Weights of a small transformer language model: 15 layers, 4606 steps.
Each number is 128 + 32 x the weight over its row's rms, rounded and kept within 0 to 255. Layers, rows and columns count from 0. Numbers have three digits each. The size before them is the row's rms in percent of the matrix's.

# layer 5 MLP down (transposed), 2560x320, rms 0.133, rows 1802-1888, columns 240-319
095:103128143151123124081117092169154076177159143168118154116027146235103153139140116143112138172168177125090163119140098204116166118100083080150156088122157121146104146080123111119139146126109109113136103123133068140100174091120152114179108112
094:124137134163169159149105157154163090110097099155178071152077207170127069092119122084110117132151087132114055146173211112145130086108168090070106145142164158139173146180168087147109102198115113100139157114151136160209106154081085081173130180
114:133145172119155174132173091085129087148197093147124114091109107093145104137125073160125166143117172160108135166088111126144112135137123151133157141151087157127130092054125144137086203148119153098114119090155150160125140128140160137095130230
091:126115127131163141109116141128162115112136134127140150154073157201111113136134148170151106182106113129136143150153152138113080099089156134118116123110106084137046157089067073123118107160133188121136101158126173094168057121111142164122150139
089:115159093131065126083147124109113153109124153131088149143126110172145115115095118087191109122105132094160159093150101101197104140151127144167158149135173130106096171182099118174150164115066129144138135117129126068193141141066120125092181124
087:087095079180099100116177063093167105129086079128144134113112105171121150079138145131136098167168098097141172116054113126168150149104107077187097123144161127088184142139122139110113136138125145065070101142136146106120104015097119115142159151
115:053124151063171160090129108111180096150144117188112075147111101100130104113134192151115156125197130105108172111125130115114133169131165091133087133104126139162166128108173134074113144125117164117131160193125108145157137114128167159101123122
092:110087072180150092061051108203165145107164169164058096166086187073145169126108141151148134149064187118100121109135112108110134141118100103129114100171131156115117082114137107134139134161147146111176161097202058120107097152088070173127102163
108:119125159146122141116119114089155118129174177136141124077151137150092097072133135063154137122104132201079105128171124133129064149102095074128155153155134166178095154124109128100110169146067109104122166161111124107085167117053159106126127104
093:149113141129138137199150137131138141128122099110129138136138162107063118114143119139110097143109131097099132140105101163149110139158148177131099141161163151077153195147106143120144116182139140078119116118142133115153150177160107108142112115
110:183071159116068130101086105074138170086124130067110173180114162139148153078075108139169096104106121154130180146133107143140157158146105094142084122148076199105152077145139167081119126141070148138129223107155158111155155146090114128037152159
088:163138111067083129193113119136119189192136141082145082198108100086093118115185147121108162140146137169166101176096159151099123202146200121115112147132119192070145127125182116124156119104116113103158097109105167121112147095124109079105111146
104:127107129122143102141131113179130151152109170176195136152150158217178173102110153107101081161132119174185144127152124146074072125129128166167130099069073112087128173148162124149163153149112090078106155123086145122151114113105197129107153147
097:152108153094129203141120082083104152140099143093178118174148191133084132133122104135170173142149129076184102123081141160141168100140205126141108141078108149136115105116138061129123125120176107108141140110149144141131143131148116110109164136
112:147110161166161159155108079101131146137156117110126202109173168121118115158126083169162068143112100179105125145144176131168175181111145139102119135114095126143109149142167083135118131131112126159111125188134153184166121111084156151094135114
094:189163133110165104136166135130142153136069176131126122082110086123151132146148078131128122122133144133121083144101145133245116120107131150135113159158133152164139147115128118090152125121134139082084189154127084124164134176036100129141147127
098:146102116089127124078116083093110185119057118141049082149167113183186138130165118127113171098121092119083101124148120092120106152109133137100103095129112140141207084151185104167104180156144183142172159140114094144089117092118109155164148129
089:119126077156114176104106143166160165084105144143151118104148128049140157143150103168151115149056125102157134104158055125172127115114080120056062125164130125134139134123125067104125146105117139127083098109123159133169118126129138085120175196
103:126117119098171119121156113131176115109163161111081159141156130150086144172151185102171109143116121040137128178062125129116075145170147134098163116149098097199118154162174127130106135154089149070084115082132114149143170101135111077113085068
121:154107094187139152083111146117099089061157141120099073137137080154172183147109129082146072161123146145152192065134134077164096133139102159056129155150156158189118142122085157108106089109127108125088181143135070117084181109154112145082095133
129:126154103163131075141113132130115155127128165135118137091143132072165138116127127137102084110126146172189128117134190078111105131203130116208131114074093097102174133142145140076112123139115125094105074127106143127131128164130162118159170185
107:128149176154138126164130104093143192119050194172185177142115147130088156117116154154093104087110135133100118065136079116131140185135132141165132056086135115117154045114167080161131165131113152079176154150116164142082129083154131137123133141
099:136118103170163109185134179101147103166104135194167136147065158131133134151074076193049116165087108106115025103203132176134176079113123192099093146115142173117165118115113150152120134145123155175077092145152116151143051141099048172088150090
097:096116178155174127155140097171151083132124122165107145143130117121160119115105167130197140061120119072113110103106161175111140112114098171128170179143124152113149086101137192127137091134127107123076096141141145136114123133104137192129098188
088:160127102116088122167211146161062124129138161090101113125154116104133114096141133152177054126126176114125084119165065104133147218089163110126077190121091095118140159140133097119134120101119179143119109111127132111162157175110172089088107154
095:128085107138208167084032124121108181184152074097113143097094126114096152150066126171161136120177140164086151134126104121093130136102163111089102073089138160112143123117037117147071081136120100142100176171131092099112206076147165153147124125
100:122097146131151126153163120128115117175152151090125101125096113152131135152126108126187145119135167093132171088144197129135077236116155124113129132110119056126140133143075057123096172142130117097131164094132089130122146138100118080148129131
099:114106094078027103094150127090093091184128151107131153130089142124119185129115128107140061106114118119104153120152158081122126120110122159107126154159100131145108181157095093057063110120122110159121125129163117107126134104130089107176139143
108:163092144089074145183168156138087140121114101121108102135065076109124141075150131106120181135185164133210086101111150107103093133144112111105128110088115179134140086146142166134142093147143037097133158120202076091106091135118124134130194150
115:129143154124150101099151132122178095124099135131200103124090139139091039166097160095157086159130177139151102159120168166125105099132106100070146108089126146080087126149123081118078123130065150057165077155121152099153100136145164185120125106
093:134082139212167145082114093134153129093159118086133049081153166193120055173075126198162128109175113172132109083138112172163137160124079109121150193155084117131117165067069078155167128083123085170105178116117084130115135153175145057148097092
114:098108098101134142126112104081186160134138182101121183118146143103138088140165141121054142108110105082113119136036165162139138092169115116145089129112134124076148114125140134085103088144098098140149140170181228095149114154170097111180136141
092:085050100138170125109129104119143110151082129084143139098107136118064183116176120126121112106142150118055119122126126128136115109163106110119162173143140096110184132112126127162108092077107129115154136106129140173119141156087147109123155139
094:098166098175122127164195107094092166105192160051091114121136113154116118091071163167156133106150136113163148132145122147129099112117162180120160141123176120110086126151048150090111147111068119149109111106161117123158103103168152119173154146
100:145106122110125155182117188188118151138113146102125162100154132124134213090106092092106100073077127152098116101164154177069158068162146141100092138129083154103085128134109193161181123120100098052144102078044140164125130140120157151178136152
096:066122059110108137110135106159130137090104117127104155077085156211128118207096171103023119145162168100133112144102155135148159177130121126112044155173078096060096071175144164138118126119040098158116131118127153103148092056100100112126127118
101:148177135086113148116190085183133112153142071056127172092151127096135174118134170131156132207206141117128133100135138117087087110144158080127108160106119176095112101101120078137143137110089184127135168100131146132154166146084135095161141115
099:146132174104123075089159057104134165133145127150136130068067089111178157137118103143070120201136129135121160146142095124139107147104119079118170149129192172134096168129143158195112114090125149106124133139101099122121074131138123137108120156
107:095114135079162127109166101103114141085127063128127162143118152131159079155137144155140146079113104087111116125133190123127090167060181084125117135109111128084133105196123157131176105175143095121151147198093144175168121144122176097107121126
093:104129103146148134120178117112124129100145101149104166078170168080190114156096114048104120129130102139149148213052137163112120153163114143180119137098105084106127116107083087099147158174112133069096091112100148100122125081171131081189132114
086:163135085169076127110154155069145136152137131100129110120154153143140120141117124095140140095126151144119123126110189094183061096138054112093117173155166102082123132164059115095089145189124154142180087181172078114156115139108115099087132134
098:152148127129109171181176092140120127119135136129052119114120077047149086141153147098127063123110123133132112091118140189162143141087175079099152169133115120140161141145115126094104097146193069149128151072125171124117165135108154134134147154
115:203092154133110136113143108158076085090111091142131135179163113112096138183120082111169165128107116145122046132122131108123126144078152118119126100116171132068143068105195145169122159151107097110106144121065141154150136142140075113148144106
092:152117093065148118108145068182129128165119113182162159131110132113127117093174127117138118102137070105112100058131182070177087143143093155155142141148169113107127151101109099144154187116119086162158147106137190119113094105142107118148125130
087:128076152142112145022093125117127146133122104125178108114159176086135120102074059095122115164124157142125106102158103134127100092102150100108123158126119086107132085133089150137046128168084197137095095139134169173130089138138144055068188139
092:155122117142108182089122110100150123138182113127164123159145157082115161107097101198141109074149129148172105147117175141158174138143155111181131118087130074149132144124138112109092139121123195127083084160137127105164139169168144130043115172
098:118080106108149079116109161084163095102107151117148105148135092105111101126105178159153142156172108162125085098186174110098164098219175093114135104160113194120140144124110094123121144119141102161128135218157110126114156094120086138115187112
096:150174155113109139126171086127086095119105118132170135163135139145149147179144143098106091117120167100119086096079166133143114167124084130147089108137136136178130090102198124117134095126153161111115167157135131152153147158177132082139100114
096:146101065127148080185115121139151113123108142173167099135161045176130105137185103164157106128138138135099129125071119087185106137089182144106151113082194119132154114123147086111096140109159129077118139110178097111141143093161123125099118108
083:115131133155086084140074060132128107180099113144103136142094133150103132101162176111131163130144134140182169064142110112204181161201144182121089142060159211097113138119145111054126125109155115111133155132131104125141124137069119149119156126
110:080178138118119128197190162170091178156141146156145138110096125088095109194149117147125120172089124148149184102137141104071125160136180112094103080166152122109136118141101196154128090106087149139167091177142162093159119179100161065090160107
102:122127111117091104120199135136153128121094140112183194119086187077142120190131129098151092152073162176138112134104115119112080146217067098130089140166110118141201068199147109128148127113114097144177103133143184153103169120138102074114064124
113:135112096086149183128142175146130167133130092089135117104162083066171131124097108112136111099111103110108150072156140137171152150116105076103119165113123115071142082113130132118178169106137201110147123085160127095143107068090194050092138124
093:080079118147133125164074094062204139133085149116138132111111117132154113176168065128152141153148133112120106110158135130115112153162121160146131102187154148136149048126132089127142069070122125078113203156153110189127113101147101141124150167
110:147133111102123075126180135110119183098104101130133092096121126164161116158094127117143139117112173095158074140186112125116095120113146106122155117109130108115176127039168094174163102154147130180102122192154173139121084094188189127118069162
098:072104129109180162121127197108154065061141145132108075109072100097180091189115134075126067116121170119128116073171147145128155106096148068131101102192152126086112090184148114156122112131108144147150141135146116072156099066157107077122054156
106:100148130126104065169092107160134211120149122120145139128110124096134102126115115114104076169143122186114180113146136131198140099131049120069131161098157132138123145130067102109106099127135136110115078142130085106158161196164145041088196162
098:133176146201110163177148125100128116085150115088179110112121151118130092114141138145181148110159103126125112141133126110136131116145048125109115156135121080086100127160156061134112147109122139083101091114120125117180133164144128118082139159
086:066115145140147124098110160118156092092163160093105155081119159149141159129089139128199156095168184112181096107148188110144136175176121070109134122087159084143073166136132129124135144138104127137151133128157082184138136168136176120148170079
092:153086106154120110120120123129135116154106173144073134055160172127159117162154115181095153124083120096155171117079155093168131121105146111102084109098131166129165050115107065070123098175118181176135140119119090153144100129124170171157123109
095:126159119116058146153158113132128046079083128126119136072092158132177125078082174165135150073119137144098114148148122174158100093110158101090115138057144104160195123138143111179152014082131126128100073155122143139127129101199130119188102115
097:154155136152103102155146096097132096138082083142140160139081105123182108094133165126110107130133090113114083123168121129080137115133089165168139136084109103166104077076153151170140128099089105155143114179159181178137107140114200191146125142
089:166147141126083079073103175151112045126155076114166117130136127164142107095114177147173141171133114084119142149158134141168149090193128108113162166146156101140095165132097144153171154149158093147160099163123133078138136178153149135129138097
095:087101107126087105024078121134103094157155080049132100140138062160164088107169148108129078137130068127126154124101159211094141165146174127184087154105106150109069154115126122096087110145125129100048118195131105147117120173182098171111124077
109:191112127160113163099203131129151115136211127130091122127103125135126093082164172179097144062130074095153110136147132200095153125107161130155119089137179168186130052081149126085114152152148099088111161133126127202157095175086151111175070141
090:175185135104125133187130160135165159141166172094142164122100139144150151124153156165149064148123201110102144081137146150070118130176166073082110131158110158092129106175085058136086139167107142116090109130079177145110109142151177143148097125
098:132121080162176109152130121098104136129158083114077103126069065123129112139156138113146201108128165113074130146118107104115128135138109139157139167175107131178137137134135090153106141153086126168218097161120149145160130153115106134124102113
111:167133170162140175102153108168109141143126137105141169179134104105121151122069152163144075076114125060112138170148156164010079162076119136179114128136159156102101048193107125160096086167138099154148113111156104077113095073152211114175110146
098:165161125098111110123150140098078150183112134167140135126150112165105089121109113120075115088108060096108141154137207100180135162167155135139106079150071132107148091048152116037170116113104090074157137089139147110131115206121127137088125115
105:131143157109144114131117083076196217122131114163097156104146136161121113168108155119087108091144141145190142105183114146165145139121103102102103088131114084160136189116137153094146156200120118080125107140117114085064084143183199118127108144
094:188055100163046099103187154110174071129079172081134131122149110131122149141159134100066118087159119115133140122140113066163126146184086099114145174132155147116177169121130124106141172186121137073068162089136141147073156178120144156167087120
097:142079126152133163104148129109120092094202126130058143150189099126094074138128130124192133169089117130142102140167165113104190139157172146130052141076174111135139128155154109175057095147193107145049171087130149118105158095145156073074123145
105:128133124138099116103148106085074124140132123075105125162154150161119067160121140155113104060144176154106147125094139162185076117127159154110160130100112065126167146145141185073183085105126083134120110095113161123175171167107153117096108138
089:167133119111095105106111099146106128145153193086221053131115113133130164113058178148106134158139159116160121145165164183081120119154155112118125167087102104119168080156095128051100122115085081104119139205129125150159104091153141133107097105
090:100191091146148128123092130099123117105093171115153187162113121214103171116099104162145120110165106152134150094171091141151134128179114109118125170112103105180151078120120127151126125170119131152130135140132118200128133197195117143108116157
103:127134081102137200064181093132095142096093109120124119128123146093122121115129129170152124102078143114096170118085110119151076118084097122141104163055098118212153119146085160110099138145161164135157140143128111161159109168118131096165141151
100:147110113124100089126105125116163174142165150110191179167110142125121153122091092068169156130156110078106140089105158104174147064064131105140102170113143088125089112142147135118143132180147127131100083134110149102171095132125161138146172119
119:123144160133160115088097117184113138111112147180088126086093198099164141149087112111164109156138089145131170156172111147105164089167089178108160149215118146060164126154155113137126126108057118153149145184133147163166157109174106154115005130
093:128114141097135132081124099100121163131140138120138134106139150107135122150148153136115095119113139154108066150089154109113053156082149119081104120174111175108167129133121109132130084098093161131136160151091090138137204146169149148072181080
084:123089159122129160080064114154139060093123139147095204138110150153103130122115120174075103122165171050055173086086175115087136186184125141152092124108206114102113147175123140144111123140140154074071148072154192145123125105084144133183108119
118:155085161096071128209109106104126136061047133154135156145186144097142080159131169110135071152122095127090162114162130082092124193134171118218134114158110162141096093130145164139076165060148152124111106108136211239174142100124174122090104079
113:117120177231109098160119089106108117177155110126125173165117094170131110144090122132130146109088124099162166142136140102157100093151159073091122109080128055117144120131163134092114136053105179165146098165159032122153149168070151085120153143
103:187139152154124121144125149113075173120173188156132136156183103173154123082117105156138090144185123177125091139142139147102143094134168149174100123163138144141116192136154157122093121136116132114137150118143108063077125184148000121116174127
108:101126107128054148145104162107126077169107121082121119092162112092123186111037147116129146107137139176096201136125106118086183130091125138152129135165155136054163126096122152172130118127119122127112137106146111120124127123156165151128119130
105:122155109100079150139166121094100079064130018174145160132100127111139087165170126132122154092118114122166125080106103061145166117157119102106117124154119143061162096183205113122127129060121127148167140155112120152158140136125151112077123152
091:143141167125069133158149125109142078121119140131178171113178100136096172126104134137091118127164133140184079065162145147101117081135101154098132194129211137113122100090158134138096138150154188088103128151064141123117139105168174067140149123
087:096159143124090128139096142162094173135118158153163110161127172126087082158125177127161163170117135089155072132079091114081094134076068149127107180181135109134101158109096087120128176146134122069122133102086095144194090121080146137120179169
# layer 5 MLP up, 2560x320, rms 0.159, rows 1803-1888, columns 240-319
101:105134105143141107127135182160148094081107093114107161106152150075133155118172130124161144150170116125142117142133084194121171143122112164108208135168085168143168100078112130117112140152099100132140133124087139113076127110165110093162113155
105:098160153138096143114147109129118124149131145139133077126114069143174095109195154117092207134134162165114094176120092129112152109158127153100127126168128120159143141097133108143103137116193151132152109085153180157174137108068226113084134116
103:164140132141105129147147112111167128104127142118140147126195079083096136233089065104129127117133134140167123131101166092117119162060152187129121086115145130153132127185097136150091100167090181146118106096135123113155170124135151136116145127
087:156068159136141134130130151123101115160128097131163130116113155120121124150156090139069117126183108151138132145049192101088156155127132080094141150146121104156102099104131129069078126158149156078092110136132112131102092119213109118150058138
079:109058131143154134049089131118130138162108161173194125154065185133157131138109122207083105146147157117120186128134104153134081137177127145184092116106061168100166129139116139079123142183152112137118125101134113071151101100127117132121126144
104:130157143137151152067138124139114068113139107095098125111106089171150131119172227120118131068195162094137101138194133138120149141092106126208139106100142114157141179098184208134105103147137108126168149144096100177134118081177149163112104140
097:109123143136113128170158086095187163091190130184154150166139166173104105170056042139147109169151101068120139109144097149070141101168106158091139156135131122143102121127160148124080146146096127184137144092151123117102096099165182154162099113
103:143110140091186167101156155131075107137120102135130101068134121182138143098147092110133139082151113114125109155100094165168122123149159176101176104124095164088129166096084167148179150144145150149112161151109117082114143156120085120170160141
101:127166089085165100141103119151131099121117103107106146181142159146073107152076164197091093055161121124142141119064143122144140114044114175132058075171166129091144168181118118104159206145125095069035173119144086135076146116124156112205092149
113:134053159097080122109095051138127114137124150111128125175069150084153146180100116134086083111141043194171148096083104130118131195112112110093136090149129188116172147095146098094113178139130107123157239097116179126122080127152173167100112188
106:158129079160153110092100096092149118120173062115119062118101116130126110122097150117133084142137121145065120105105112073132147126120085064124166142158132109157118137127118094154123139076136095118129158156040118161166110108141140157143103111
094:109105142140156108127098110116111103147119121117155112118142129083096104127186127126100129144126111130168137129183126162135148116107109144141160133109166135138136179148137141093097094175123199147098131128076138131163078147088140186150156150
098:086178080167084123107111144172163147145130112110102153138162093150131079103104105128103126108092168135085055091098128136116156143112165149127109090104140116096113082071127179184126149162119151174163179170125127139080149150123110143114170126
106:166159184088142160144125062095069171128100153073170075137129191147165146083134121173159123062157085159096118159144174160148141159114112140133115091213123141137131158132146071142144135125136163113165169131112107064101062123142152177151136136
106:078109152153133082135108068079247082166167144102112102104119129154118099116191119116165087062184106096123082150113134135121065103135119158110146124154103078123088134162114122140122101110177110129191120105136120150079108090176140163168158111
097:164075117129125177119117136116138095142087130147189127106126077145196136192136142143162157130115130117106114132135119202123087135130132139119119118101147179143153133159147113139178147181185108174112150068153079076164129146150203170135130149
095:152065146104092059122152110142111153125115155135124132194072103202080149117091200155157141112165160118114196131071130119116147153172148121139164182022106143076079156145130167119121114109133174087097143186132099115142128085139150154132131098
097:160130063128082139098089146104169091095131117145086148122141110134051145086055066121153147136124117098168102107126176133103158135134106144162142104142111085145142154167126114133145143098147171201134154173118118128168121112128121122140094164
109:089122164221148123068145163132101132114147117150134147142148175120112119129177105083144116118152108109162132141131126079147083111074049162098108096083145118132156198175113170096155078063150179180135152117070136172031194069096142106096131154
112:104158136119070119110140120106148139153151153107081142070210168130157112111135078132131156178106099136117145154047117085138097110175180134141110118119134098119146133171164166141146176184082086107145125104112155159073112135104181052141171130
109:100122125102137058097140145108118099128091150112173132086141160121147159169119096107126116134069169108137105104120208166061130108119105146108144084043165138085159093106141105099134154100078098120114145104167085148120137069104122091078108121
106:162183187134155167124167180030104142147125192104040126189130187160132090149063112133072082102079160092167137180101088141127145063162143202115145132116093117083153077129098126171112127163124084070118091139125063111132062131124083111175131078
104:049134136134142152189129104164154171143135161138137044160130086151120167160094113171142168097106100061104102126123143101168191103123110186160176173163130168099123032134116167131109089093148123124135133060084180097073126148099150134071148139
097:118113093115119148096130121124176150095138105181097131159134130145154102172150079175172172098174071133124139136074127151122142069085143195134154135080098105137168131133153149113093118166121101109073149114100113130148145106100146084163116131
091:109109209082166059120149128157066144075184128043097131151143118093157104111096187080166176081089177048124119146089160147137082190133188141120130129120161194164094164144141146147145111157072113159165085120107095129121060190100125191094166151
094:132186111134073131150060171128146222110170076166139165158134139142168139079094101150111129144204124135128099116129173110144092151154160195115124099120144157155086159128182151058201118109144172128103148172115124138148147116150135139154151106
100:131155194069137106123108086116175129129129115083112106116152181105108121154025146167144164135134119134118082135217109113115117083139136168135135107153096168127111113144125139125102179151054134116172037115129119113099114130132094184109156190
105:150120082152087139108167153201077132104112145138082059152103075154113074052145140107145159142123149128177124118178100147099158095098171111157185106101141103180149080158187115105124156085160098121151108140137087178107139112106138139108111117
102:130134118127147078085191140145121087097135082157094160143159154117136085124063108101136121104076141133169102114114126181189099135103160090142101109155136172161135076122081140116155173116093152157089114107172129141192119112151168101181094124
096:176080129142101105111084109145147113108118177142143156123086125189155107134126111150086149114196138144156084130059148138164123116121177112068138133103123073141106157210134088109105134151171099132121197112139158147103092126142110151142175108
104:148119111141155138095104117114112139165165159166138158113123140178235111087149099117119132102124102091078158140144156182127123099129112158154143147096171085119136097128109059178115154158159170089112112092118112146100108086147112167135095079
101:187104129136133106115154137164073149098128106162135164120087119161137098108126097131143119064128130099146184131146156101128164095110170212150096131128167133142116116115116138144138125162098123175158086132101111122074151192133171160141144107
100:104086114085064127118126169119090102129126166132146143104097124133146079106139130138157177106080125118117106165169171113124094122084104118168118115075084106133109106171162128152110130103201141138114169145155140108174084130107130081139113162
105:105111195139134150142081075116129137138143089133117171174157149104126166186111151124109093113186143135114127129229128082120109153095118157163094192155184161176219164149103122166138125118142046090162176153164142135149109087121157085163195036
097:202155102187197158131135146123105133095126113167153135131160151225170126090142105165104115134171079101143122106131174192144132157127147168138078153103154109126187159090172144158145156157084150125065159189171119153151155128186141137113143042
094:197095066127081122150146184199090149129134149069146142150042089130111104155052154124160058139070135135152107152177151173092192112187186126118144128135125163093091104187125125119132117101134165137125113091117073084102149160135116174140080120
095:149101178117137110113170159100106067139129132110128146005121075165174091131121136096108112111151141150171156121133149135130156145149191127131128070124145122114184071152191181156190194108122143111166134108117172133133086123157114093107163111
105:133139136154146134158141150157110179092166133076136137090128113128170088192114154127115171127161141070091159152193087139085115130109116158108125181123153165108039134151161099136138182182133097100173155106067112121117090104132127114117144070
097:117142126157156149114114148072074123074129062046098154157075153140198131063192130139176190143128078133128137109107104122128155175078171190136137140078175110171118133104089160132144082145101172174136134117130100143075164106110093138163103138
087:104148167143168112167129093099180135172165128150146191149095120140138151118126144161147130141161156098190167112077075157183121142109155173117149107102114171152126139114167119136212123108128112121131160128150142116101130132147098184165090119
097:154135139174127166150181160178076154119169075147119105142127082124081100165192104081117119151159139136097052101165173101150158110118158179142108114147115114130113044088137177150102098099169112130160134132075140123107145098078127114128151100
103:141123139156132104140089079132139082166157126146112143165187103196096142141179124118132118145151126094113107148124181153064151108161149154032129097102117152094142132140128134194127158134119116144107103115084188100094191080169153111106105084
101:130088122127150123135172158166143155154057185153146159163169107176178122148134137198126150153113154088094112111122171106150140156141151096133199173118094140098149124209103148132112116134146167128099129153131084135089121143119118162138066139
095:113161190132103142173111095125152107140123139107105205079099068107123193154153165132187163105139137126099164090108106122134075125098115099110095120134103149083124119121107043170098130120152097069180160074174140080135143213145115175139109096
098:083174084145099073118126113163132124125121137063114146116164143191125114130177094098088115160088163210063115117122086139089061117104120125083140157175141108084106131110114096125166086095098074112134125126122135134108162162058214136186150125
098:091111170206108129124115081131072143084104093101086184104165179107152123141202131153052122116089073091175094110164151136110204151100156103124116131075099146160160147067121109098096072122111124118114123122126136123114104112139110052091157084
081:103113096080157087078048183108115129134135183095108131109124108103143140049075076157117150106146117141116151130135104164083120090173116119106125112113143093093122139134104125146121148127098099154127124081107134093106083073137110129128069164
093:147126144114120135098145115162083197119169093174108178113146168117116150160094137125110126165161111162162124141133159189057144184162085112150124144166046121176147105149127139089155160102106145192165115180102121118130150142103171183100182161
088:118103138108160107110186171125140139109104091127166098119137117133129175149123110156128096126039122192110077155120209177062103115055112075140127105177108098168187107154135149133173166127148077136082111114161111127115127144142155128223102141
105:075171159134076168172082099101163134128127131145169118170160143124129122121099088153116115139170151141129105127105106170150183137162211127119114083143155176099114069154122142142159156101113120118141152164156179132126106107137135079100159095
101:120112124135105110096145143133143102109206113134230130170185152138106092137141075115101136137141099097139113147169139071119117086071188164104159166178142164126104079142090124208085106144120128150124135047123099070071121103126070086129158117
111:120098112126061096142109152141126113133139075143157140118089088061128097169120149152109073127107105199169038114175114137091142094113176136094161126119104111083098084191154125085151196106194151093142147106117153114152065085041165107146120079
099:152132136133115167101132140137122123156114124169101115125150170094149055135103146158095129080144081136136148187088121156079158125143176170134123154164171075106179109122137129104091125142121106094079133125121138155166197136135159143182141077
111:145148120108121155151146125123191150077063112183166158079122098108181118107122152113054103082122140126146077133146147142096109142111141176118119096091145111129101107016167137112108128120088161193146093166156135115068124129185142159107101161
102:182113112125174138139174085093109111060124120149133151168141105146147114138088164152142083139144104156130098119101058146045064132143107141147154131150109114097116051112163101138136149122133062132138102159093129135142126185112096159046098150
105:129117123158120149145120213114111154134129108162115124157036165134172109119184159194150003080129109129081195180090155154156130120144130154120150125108167161147077184170059130140194125179130092160156084105051123153130164116114129112105174112
096:044104095127088097154148113132159133139127135115116124100178195057109117152086150126101097132087106147115136143132153116124186112116093143107173140155170084120118106133161069178140186165028116080182068089171113125157136065156075165217116170
083:163104185117125066119165178116073192157116144137192120123147117110108089097103138192050140150139085157208147173149123169107156144154164112096116110118054152153168159131133114117172095125169148133155128123144104098106141103120111104106103197
097:093132145093194145109131149171156082136105120140142147097092104123134121107102104111069171164188161110100074152116199136065093127148092111142180106110137045194068121120170156142090162151171146138188127112160133163121213060193145066105083141
102:131122187079127073074131108150107123131113128158170123075164145100148116110058060138165137115050120156085088111150089161141140121119125178126114166177129095157166102096117128109109163131176172119114089126153130149070088123125121099102149106
105:144104163121100153109073148118144158097154124109082141134131136139115133108158140135185134102152174110140157080058142163141125115120212113117121147143157131130135183142115150082122125105105138101116144122146100124129179104115150158141166171
091:123105152123174147183161096146062142116152173152096187114168077151149123137108145094082136089127153158151097138098124180106089160110107209138129117064135155172120141116121143100156112091140194087159144094110081185081119079123076106110113160
101:113161112126071122145133089107129150116195091145092142071137081103157156106117136120125130095162102159140165111147135153130110169118161142132165098127105145145118161059138148153047101145144158066120165159105160161100159097161144129137083113
108:103097106132128141132114131103082132137095133142131098081117149140095169139211131125143101151186111172139073101120183166126114144147059143142114112173115114205070128098155134145128171159124095134111142124156138123188138128144161143200083121
096:117122094122089104151130137116109072120091119138095043173117199139139103147056169082124175130073089096102123171108119155049127180094145153158114102138085142144056110099134162129158153131105143124112160114181088111155135210123134153192160109
105:165119102148083144133143115131131119116111117105125138140121105110120164128181132225132201084113174147133114148122131133104118145140131174148138155136097099171174120101104122092140116134102141145141128128112143134194121141146054089131148109
102:144099151152091130127133155117179065124077156112106196171175117114113106091153105178098203173124116101091149097134191131080104154118116126108084157122118189127178126101119162155098128128153115085113071092132089112105155117140116112089120210
103:123087079166146102163153179137090102182129118157169092083163132114193042199146128171133157058148086129142139159114093122096149137099135112145153099047106136158142197145143113190164126127170137115165163149147064112121130173050091142185140192
099:169184162115157132113146235154095118106141111185149161178107128126127139181127145178084175167096144096138109148111146092110191153127180144116146115147121133127138182105107109079105112078159113163139128171137138063067121116097130148104107135
093:143105099177128097092132128123081077065093110087143101143172076182164167088105127128127145134121143095117156138130062104059077079175115087152077083198106120128154142158069188129114110097127136176192122093111115133220081149140085129131138084
099:137137105137123155172130137123158076118182142170169150132136077133109100204217119179157135157129129137098150129131130119176118125099142072149130088089157152088161130063123122154111119116126134075177146108051110162087137120146124063112148126
102:135106133149055133113156151151123091096143128158121156123131112121060093153136096194138102108188109175139104158109106113158077162072127164132132158166110097080129141189179095113181119072096152133111182186151153145131149166096117119114120138
091:151106094121148153152127166141101162154117123079137128120137083054126102158128157133162121096097140123033173147147105178106092133145129169084124132097115228173130115204110102127124108170110129117124117175155186126152122148108099129130122141
094:161158142125107049129065098147173114120111114158102186125077153113158181090120084160077086174106158174080167178124137120156102122072149142176128111097105151144150125136104111145124145072135167163217123137147222098173144103178124112138145140
107:102136148189141100082161113105183156155092119101132141143105133135120057127083136126139120157117078175084116150171109055042128060110071115108110136137118097147102114105163142170173145154139130091143171110111142112145047125171090163162122157
106:141116151115123161115198121164138143074141101102122170212104083133174127139169065168138177071109169194123150161110235113125084144123127175159110096158142141171151176181110104177104147157118068139209104153083183150140153106133123099145054107
107:098134108119155118138089118089162124184087108208103127131176138108123117130109117162094141054136154136171112158152137149198139130156095155091141134148111143149125095109112109141145080092132156133225088146139077145097143067111123145115164201
099:163098103125155068105104145115141134166119116088103134079103139136173087172130119074186168147115111107157091192115140174194097121111118029107126143135113112120105116138147136078131153164107092197150114090199131140087160134175117103097051103
091:136138065143082108160140139122172141123195134159128061095149106105174087137113138162144180094127079145142110135169109080151085115120142078113096148125063153091176138086108180106067101138128107131144128171156109076121157122110145093088163161
108:108119162173071059131110106107125109110067137115159105161110124152163047147164130147107135149120111103123151117150115133190100130128121104147130141152087136173062126128135107152087204118201123087150112178111117220175132059124107144105128102
101:188094131113091158057098135177119128154111079097109136229138090114185147101181111129149099161127127129118126165056100142170163116132084164122137089119147084127176147134103113134172136125086166169136143156105132142108104096071143135134157112
106:164158110191160129104136148143126172175168132095094159149139168146116085128100136141148118141162109204210125057106132185099134097152160176120147089093119103125095135100141167150183099131139130135136083120127069083180103084144094128087073134
104:134155105185068131102085159072144134133165147118081142112130135160107164155080142133227204092148113136134161157129130109084169141062163120089169126063143110128180072190130205106075132129087092124180156155128125135112115078134126123158134126
108:187117158077169177115140106111156134151083071119121085075092075168120124182153125201150075059131128105138138157105127079163107126110127198105178105120119043108187119124177083127110115088136087169152147140134132137129185123102109164146051096
094:115163129129176121140110096128075103192188112130122137119125139093123083173090158121161094171150106101044137128104113139173162073139149141133097168106108128150181197143138133112127104169131113098125133155129112087124114143162141147132142143
098:155123133093114143140102134152119081187124187100123164059134082167153122119099113078177133113140177103173182112145132111134167117121114197156131073128062116114098089101056143122173113162099140147105120119082173132104181146183107149184074136